{"n_layer": 15, "d_model": 224, "n_head": 4, "n_kv_head": 4, "head_dim": 64, "d_mlp": 1152, "vocab_size": 4536, "activation": "tanh_gelu", "norm": "layernorm", "norm_place": "pre", "norm_eps": 1e-05, "positions": "learned", "qk_norm": false, "attn_scale": 0.125, "bias": "all", "tie_embeddings": true, "parallel_block": false, "init": "normal", "init_std_qkv": 0.0325, "init_std_o": 0.0403, "init_std_up": 0.0465, "init_std_down": 0.0465, "optimizer": "soap_variant", "lr": 0.00952, "weight_decay": 0.0, "lr_head": 0.00759, "grad_clip": 1.0, "warmup_steps": 200, "schedule": "wsd", "decay_fraction": 1.0, "decay_shape": "linear", "final_lr_fraction": 0.0, "batch_tokens": 131072, "seq_len": 512, "doc_mask": true, "train_tokens": 650200000, "steps": 4961, "dataset": "wikipedia_en"}
Each number is 128 + 24 x the weight over its row's rms, rounded and kept within 0 to 255. Layers, rows and columns count from 0. Numbers have three digits each. The size before them is the row's rms in percent of the matrix's.

# down: layer 6 MLP down (transposed), 1152x224, rms 0.0465, rows 580-607, columns 112-223
# up: layer 6 MLP up, 1152x224, rms 0.0465, rows 581-608, columns 112-223
down580 107:094139144164089120094123141104158157096085112118111158132103139126134104139171149110093126141108159120150129155143167129149147102125125167109120142159121112148160123119138118119148167101121112108093160153116112103150136119143151132088024106123081119134176113141111155086145141139122174134138124111166103131114088114138108140099123134140
up581 101:123121154144078161122155136157142132128082116124163145142169173146111162078090111114118140108107147156118139117127152150088116160142150097130136157133132118164091125161136131084143149111137142142163087145146159163120149144138131158118138104113134136104111130151114160133141134128110099111118130162113129125131137119133114175102116159138
down581 096:137109201099119174138108132126115154139077162127151081108130122061122126142118118129107121142089137144148146092159136084115138129136165151149146117148138115146147131169077134142121187122141129139098152156127141134150126098175096125105138102140175052119157145113127113092094140104103169133143162139139130119153152120154109124120099144141
up582 108:113179117114085119137163137112123121138168118125127093115101088112158104121150085140174113129151110174112099123113102145177150115126179141138119163132112131129113130096108140147143133130156135163123118121154123105123135121160153179121110095134148116125081134114136182154118109128142135084109115107115148168137089149105159107137125138119
down582 109:117110111153142137099130142134137166141146153146142138131141121149118151122127144119110143148156139156168110144140123175150092131162152130168110086105126123108130148076110143122134119123135132134163099141140150114115124132098113155080115114146102167139114160159098128153170114093189129135125140113136132092142149126137119103117101136101
up583 092:107115098139142120113135115099135180125101117142099139125157105145116180138099122104122141117131122131112115141140138133116135126144132114145103099151181101157123128119138125123094092092074129136094147160140122148159114136143109141101135152116116123117113129104108095075125111144145082124137166111121161108155123123132177123121135122175
down583 093:130123150093146124156115123149153078125175117119173137118135128144133095119134093122118090136151124166124110166121128139145107124107117148094109150112093192112112144106178152168072155155141127152153136124134158100120155151132124114127135091111120088103084110115102093142121118095100135122133114159091085129105132130151115096142135123110
up584 103:103119141115134120168115110191105112123153129124132091137116166119117143102123110131130121089095150093138172145167135130135122140125132157185089123153097129127097109121165147170132119123140127134132143129113117168140145163167130128192105110127107116100147145114130093133140142148110073110094113141138130155110105112105090183127094113171
down584 105:105115070143138133126117127125098156160102136124117130113121124167095114097120121147165084094117156124125100104105158167107139079132155114114146143172119136122153115165131149153097118132117104144104151120084158168128170101095171131144155084115121142095092099148137139135161128136090126155145123121106145112142122157133142142092154142091
up585 103:125169148143167148150150083120123099129129119144144122164110088122137118094153128100162145157165124137127112094110098110120125155154152151122120141143139142140146076122094147150146100139116188193134114113132136111119104173095148135126071137163136089169129145127151152154126205121107136107132095151174157169130113166166159146132132113134
down585 100:129101098109099151089123137158149162162128141112129136113140162121136095132099149132083113105121107105127146085143120101127099154158096134144172159099102154106089142178176168157114128135122126107112101137132087129145115126110195118125159127107123139103124142138113154127157114117128113150162143112130113113089114111129125155122122146146
up586 102:076130105141127142127128138145109048130120138148107143140132118143129111147123151158149110173157090125138157117107083106186084126166163107112143153134151151149128128120118187088162130176132133142183125122133106156120105143139101166100118152174136119133105132136132168146139131114150203119116097121115161139108147143171115127150148168120
down586 103:146114134127135130106128103128110128126100108134151179125084140157130148135176138116131140121132121162101136149148135118123144104143122062073131149130144126153119146084097113144126078129131073079153166174145091123159099097095118162121114116133162066105089139123113111164153134118128160118136082142079124145164147082142140142130134137181
up587 097:138127163084078107141114135159144107137128131124086176129134117146112150153152157091133098124164092166111155145116106108125110156152119090136112170122124128145148113117140153103118146134128163129074170145157146111119103126085097144150120134126135110120173100136166124079129079105092159154147137124115145128125102147155176162136130143110
down587 096:087113153169131146140140167144126133113145133122149076127120182126151120118116168170151127137133142146136089124109120149169110132105181146138137086088146110117123151137155132140135083156170148183116145155096124120117158121173124117129106117125164101112130123094101128191124153082123106159111138135128120160094111148099136109151130130160
up588 093:131155122148083127181154126146142119156166117125167091112128141102107107121083138130138125124127099115120118118094160115090135113140123128083170163095104135099126125177088092126136142160145106120126124095142124077187101153164123151142159128148160158126104171150109144139117179150141132140125109114155141092087155152128123088135155151147
down588 092:151122120125097151132107123107135146115111156132073112173151109132154157116130138126133078099130149137109137154136133146150102126136124094141135088155139126167159144087137154109123108112097178168127139139120145130060119146100123096105118151112094133150124117125147120142091104090087103135159126111104127128120137109114160134128115153104
up589 093:136091115144082092164104138100106122172153143121124132120143122136102181156102143143174113134131165104143154144149171153116160150160131097112123111125124108160162102124129143146117167130163071098090096128162101156130122106167136151131118126175109115092136111136141093094137123109124137115141115159131113079106118094157149105159091128109
down589 099:125056124056103141094130111152139193107120132097107097177107118129122111144107112119095155111125061156132127154109106121102109099071103099097155141137141134128089116127138114130071112142135158135128151134124146076150131178131126121101094101067125094139138147148127112147139119140140143119098117138096105146142146125151131116127144123151
up590 105:129093192138140133137163166120121134138119091172124146127099070095102128104126137109149124168171118169127148144106112184118167110133101082096107127134144122133134135107124147144114137114144125115147114126109144159105112144135092103158124073112151134126118119112123155127141105115129151130124131102104160134099114177124154107116116131140
down590 101:135119138132126107151132133149065061109121104112131111092133122153085122129165155160135100129149120110152133103140161116148097137137126127127135133142137156136157101104105124160143127134135108149152156128116141101136135118145142113143120102156103148146110117178147114127145135179148135128108161155100116054153120093151139110104118136110
up591 099:110142141158117093152140101121129151107126144126120104135116121134108087128112176116085063092133160179156154113106100122101163145141074133106120137117098081155146132170101132132131187130161142082150127084085134100129117124136116095149110143112135120182141122124106113111114163119149124124151087151162104102168106074148128138134117104138
down591 098:131104146124145124097138125138126150119167111138149142128109126148125155149128099143156143120130136091132109129123129158129117140158151129196108115133090118112133165082101157110128066178176120151099127102150146137122124139161130139122176147139089123140114123156136105151158104126121125103154132133157139138111202110154103087118122112148
up592 086:135126114111125095111146159128153131146120106054112139125119148109108148121094156118132139140083143090103105133138156107117091118116124137157123143137161145118134126120088111095082112173160106120158141146114146140144120091182146123141122123081112100126068077187115141124121079069126101151148125095154115122138081145139129103139140102188
down592 087:114154129134119171139125112151099122130114114110156125138118105095122107141105108087104099122170138150154149123093110112131122144105115101147124123115103134151111088153129144188173152091127143159090084135176093142119101156086117131100129112130154125140186132110110132081111159188169128116105148134142112130135139084131177130107135111095
up593 100:160150141121121135140136175145137125127134128152144112136146114107128120134100123109144104094141108121144134124085151123070126106152132131105137155096106118107132171132170122131073099177156094156125107132117145118125116129149111088075104093125181134144112111130126094183133138161154093154128112148171162140164133140120136159151120164100
down593 105:143086152139138086117126125133179102138147150195135138143109110085113128137131119115106100081145100157139134141138127160135138114134142075102127148160148120133136127124144120108140123156163138135137158120134104147138081098118175122111119167124128173123100138110124121167114100176104109119171157136142098105137174109178132114107178130120
up594 096:086099131095138136121058151129123121135094104135077097119152147111128154140140129060107133140126152101142130109169113134169154132137105121117067123115139152096144140172145149131157131142132150194099132124145156106114148113151159151129118168135130113122122128097097128178175075114153140092119091135097130128126114124126134134143124150137
down594 105:148151132081104080129169139129121120065156124138102172140135117149133136165117107168112134079144125104130122113114115114118131070097133167167138133139158120110156097109174148140157127125117056146096115122123147164146099102123084114143112126125119137160130151101169127106069169118115118166185138106128120143132126130135153096177130128112
up595 108:146114107123128085147142161157173096123123127123128138126108131116088125084120097107112128127082125113119113146073093148109092153165074107086114172159103119071116108116092130131101135145174165119111122139128145147099122105142120119112138103126135144107109130114129115117110098166144115124145126171167129131089152144127133135116109147110
down595 110:143124081120135099165147185160116111126125080118189086133085136162127125130100092086126107150139130116109108112100126140118148150176164096135129129135170129150092084130135143118108136096206140153158143137125158123124116096170140107098152124151129111109076104150129094126122138077141108083149127128191127136101099100103149083142165134134
up596 094:140139133167082139133158155132138125147118130065139148111089142138087129103133122126114128151135092158121177123089137087116095155139167110100156099122171118108174147087152132094087090125125148144086123093112151092139142100136138120119140152106127106127173131105146084111135124137142145156097116121132130123105100167097149128123168147114
down596 092:149147167115125107112144134126100108090128172167120164142135159132153161125128136190091141110136131159118092142103137140158148094166106139139126160130076133170149115120095158152144111105144112139129124086108131126081113093129093138169108125149140105110061172120106156116095134097120124134093131164108140145101176121140094190163150117111
up597 107:120172080158162180157169134152140130110110129127124116134145144125124150184123132166147109103163151096125153126126165096131134123122130100161150123145120106165129170174113152160097155151122122148127106158077131110130132127165122082180101106154143129149105143157115145124080124133143138153141120138111145047085124141111127110154127134136
down597 110:121130083116097085104130137138142108163105139164099163155128127096096093134174124142125162093121103112144166124164126131132118129130150123130121138135088084144076151124115100092134130198108119100141112152098064084097107136093095101150151126145113138106121136152100161139092111116141105147088111147128145109107095117116094141120164156132
up598 102:135130111090137064124163121148110145138139119109130102117150148159185136139121148134117128157124120125099108111092122126083116095106124099088132129148165140065143124173121116102116153167087128131105155142158157124114110125088089139166146130111143108097127145099118147093145137080146170147129120129113114093112117155125155116153102111144
down598 103:123081093148133153122085140159180093095116089151102143102107157146127182123153116101132132126079088125146100120129136127139101133181127140135123165116132132137134148125174127102114106136150129105169119114111153151154129162092120099124101119110119193153164117133112105150107126080099176121126127137113149148113108126160121116090154090163
up599 098:075140114129122132130108157078114133147138147119102153134136124117129100127132120129109047112088097126148150074165172099125137130082134140117159095155135149143125134135120143143137105130118138142112119112114156188087139151122148160113125096142112109098136131150093118133136094154127142155139137129127154142136118169127102086106125117111
down599 091:173095134095161108134127125155128131090146091101123084144124107121145171161129145149119205150134150109102137163082080145135133085147091106144096173132107131082142122100130109121129116138132083148112125160084112102121127082136111075165108147124113126129157150107180109149101127111129109132108136138130105166124123090138134173158162120122
up600 094:137111124165150112119127145076130113135127146143114123133113101095079124141156111139110119130113131120146142124150123119147136097158109128125134105176139110105119110137114082078116140157147088121124149152114122112102119123165140148095085151151123109088090128112150124100117108161112142125151098112117108050139146160128171169130170094144
down600 093:160111147156147080116153133140149158132137101160177111142116132139138130129118113112147117183152131143103166140153136166145114167170150107098134159112119153097124134126205126152138144104133126124138117130120108141141135120110135111152136147141144143161152120146101154156151136147140092115105162123150110149095099130107141131120100162089
up601 104:137116112104164094108126138124157093128154151125128116103071121135149126131128144151103114137122105152154119143142127115098135119089170126155100149177116102178127107168134130168097131131105182136116117125123140135151148151118102124098153165143119113114117124120143145088113156155137156117128151144106130110136139145092154124052177108151
down601 105:123116145104151110129123109115141133168101188138191177100114077073094136107148163146129101115080104129152127100134096125143130084158164064135135141108172100146136103155130141103137132148117118117154102094143129085152124134106156165162138134110107111136134150114155132108128090144163128185129127093159104076101124165162131143111171116132
up602 098:124132109154153109143126123110143095109119105134177101156105124178170146144138130130110154124138121115091131138170134172121168116123130101153132177137154131129148137098117178115166167131112143157155140091130148126115130101131108157142130112165167157140167129177104086134180130142144107141133112135121108116103113100158100149115148140106
down602 099:161090122144115075160086101116098093100188147108144141131152134145096105118121162126092144136085145166163093138086158164174116116113096143127139125098142114101172152116118125099117110141103154133139145132114125146134112139142138107145090132157132155101149108123109147114091092086113130145129163181129124116140164155114126103149140175093
up603 106:120129096158122138132143128148063096125118063149134121143127100181111172135132119158136151166096107142116073172123155134135143151133145130078134112135151132134130162142100137139141108129118158138125127127176176127125123098158126119109130171103137136147129123170119164134112136118142109155120107096128137147191137152148112118105103153103
down603 102:114139163118131111136140130109148151131100145119105116155122100114134138055128122155118145150133100104095117128136114139170122104128121142065104108143172094154135124126117119141126117099143129149146135141109154119120101152099094128141142085142137159109137103119116100071107133144118157147147101140124090156140095168153102116144132097128
up604 103:179144157107111115160141160121160140118097085150142087126109133126104123117127085125127111153134143121112091091108171137114124129122102104141129112112162171105128132115119178094146174110135118123108114107108160117155117125161151189110158131134119162101088167106122099136144138126107144084150128151174131098143139099141122136078157144137
down604 094:108143113130164109100145120161092123206128169113128157129146109132121135105132151118142157128131138124134145129156105119146115146088159158150141150116076079109111132155106121108125112179127126126157182113111133152071132179083108126146123197134147094133117086113150151152139157147125120130107170118090118126103131141125177107125142129107
up605 098:106113145129118154127154110076109148162124133090114108091117120077161128095122166114128140142140143131113112185088147085145179174123119128116081140125124123113098176108121153132122141145102139126124158150136113117161161150187123113126138146112181100149110158129101108126102121155131157140139113123129150110127131132120150171108117143183
down605 095:099127052089151105131130189147151170092146140152110154138127149123081139181102132147187110115158112129123141110148173134145126130108132136123132138082129084101117114155123114112165191133121132113113113094126119135095131154110099097104110103105113175154185135109130116111126155105137137126074132137093114087136121105129163152100146117117
up606 101:133113140129167153156111097138102093122115123135121151133150123115147100110128144144116120117138114162134120119102116118120140160134107112164098165166112138158122154139085154150097118134145183143134148115150119160117105115169123067121153157107162122124124130136160162099085108147102142125153074116100146185125140145167124146114145113145
down606 101:107117101090090115080142137103113095128113139152149101147106109136162144158078131119114109146085119126141124130101079137112137141083151121102128185126116141134124133119092125124135121154120169145121152162156145098117157165161138151123125104154140122127122150160142157108126160125153131130125103126108140106114118116125159132170136139116
up607 102:106080123113090105147139109147123132144121159155138108172107087143106088137085108134120149097128111124093147115121103128111141156091141129152160167147148150125150121137117117130064080142072149127132141138135138096158161133127133101119115106175099121127138144106132077122108152099099134125115102103146117153166125139139153152126158118100
down607 099:103103089140165124200150141100068138121152108143119166134109097138122111120142103145121127102142111125095125153170138098129132134121154105106134128156137137107153105132107138119123156138112096151097170126119151139108109135149096146115145131134114120130118134136148137145175138116080185190158167131103161088106136117130112115127085125109
up608 105:135135153132142122156101111143105113146098121126103143146148140113151151121146103119102120108191108143133129106143096107132131111164094189122132100131149128106104128153126094118107142139107179134142131156138192170115095121135099114142162096177128127170116166078153095096126064089098136106123103138096132125189109163148115155170124132101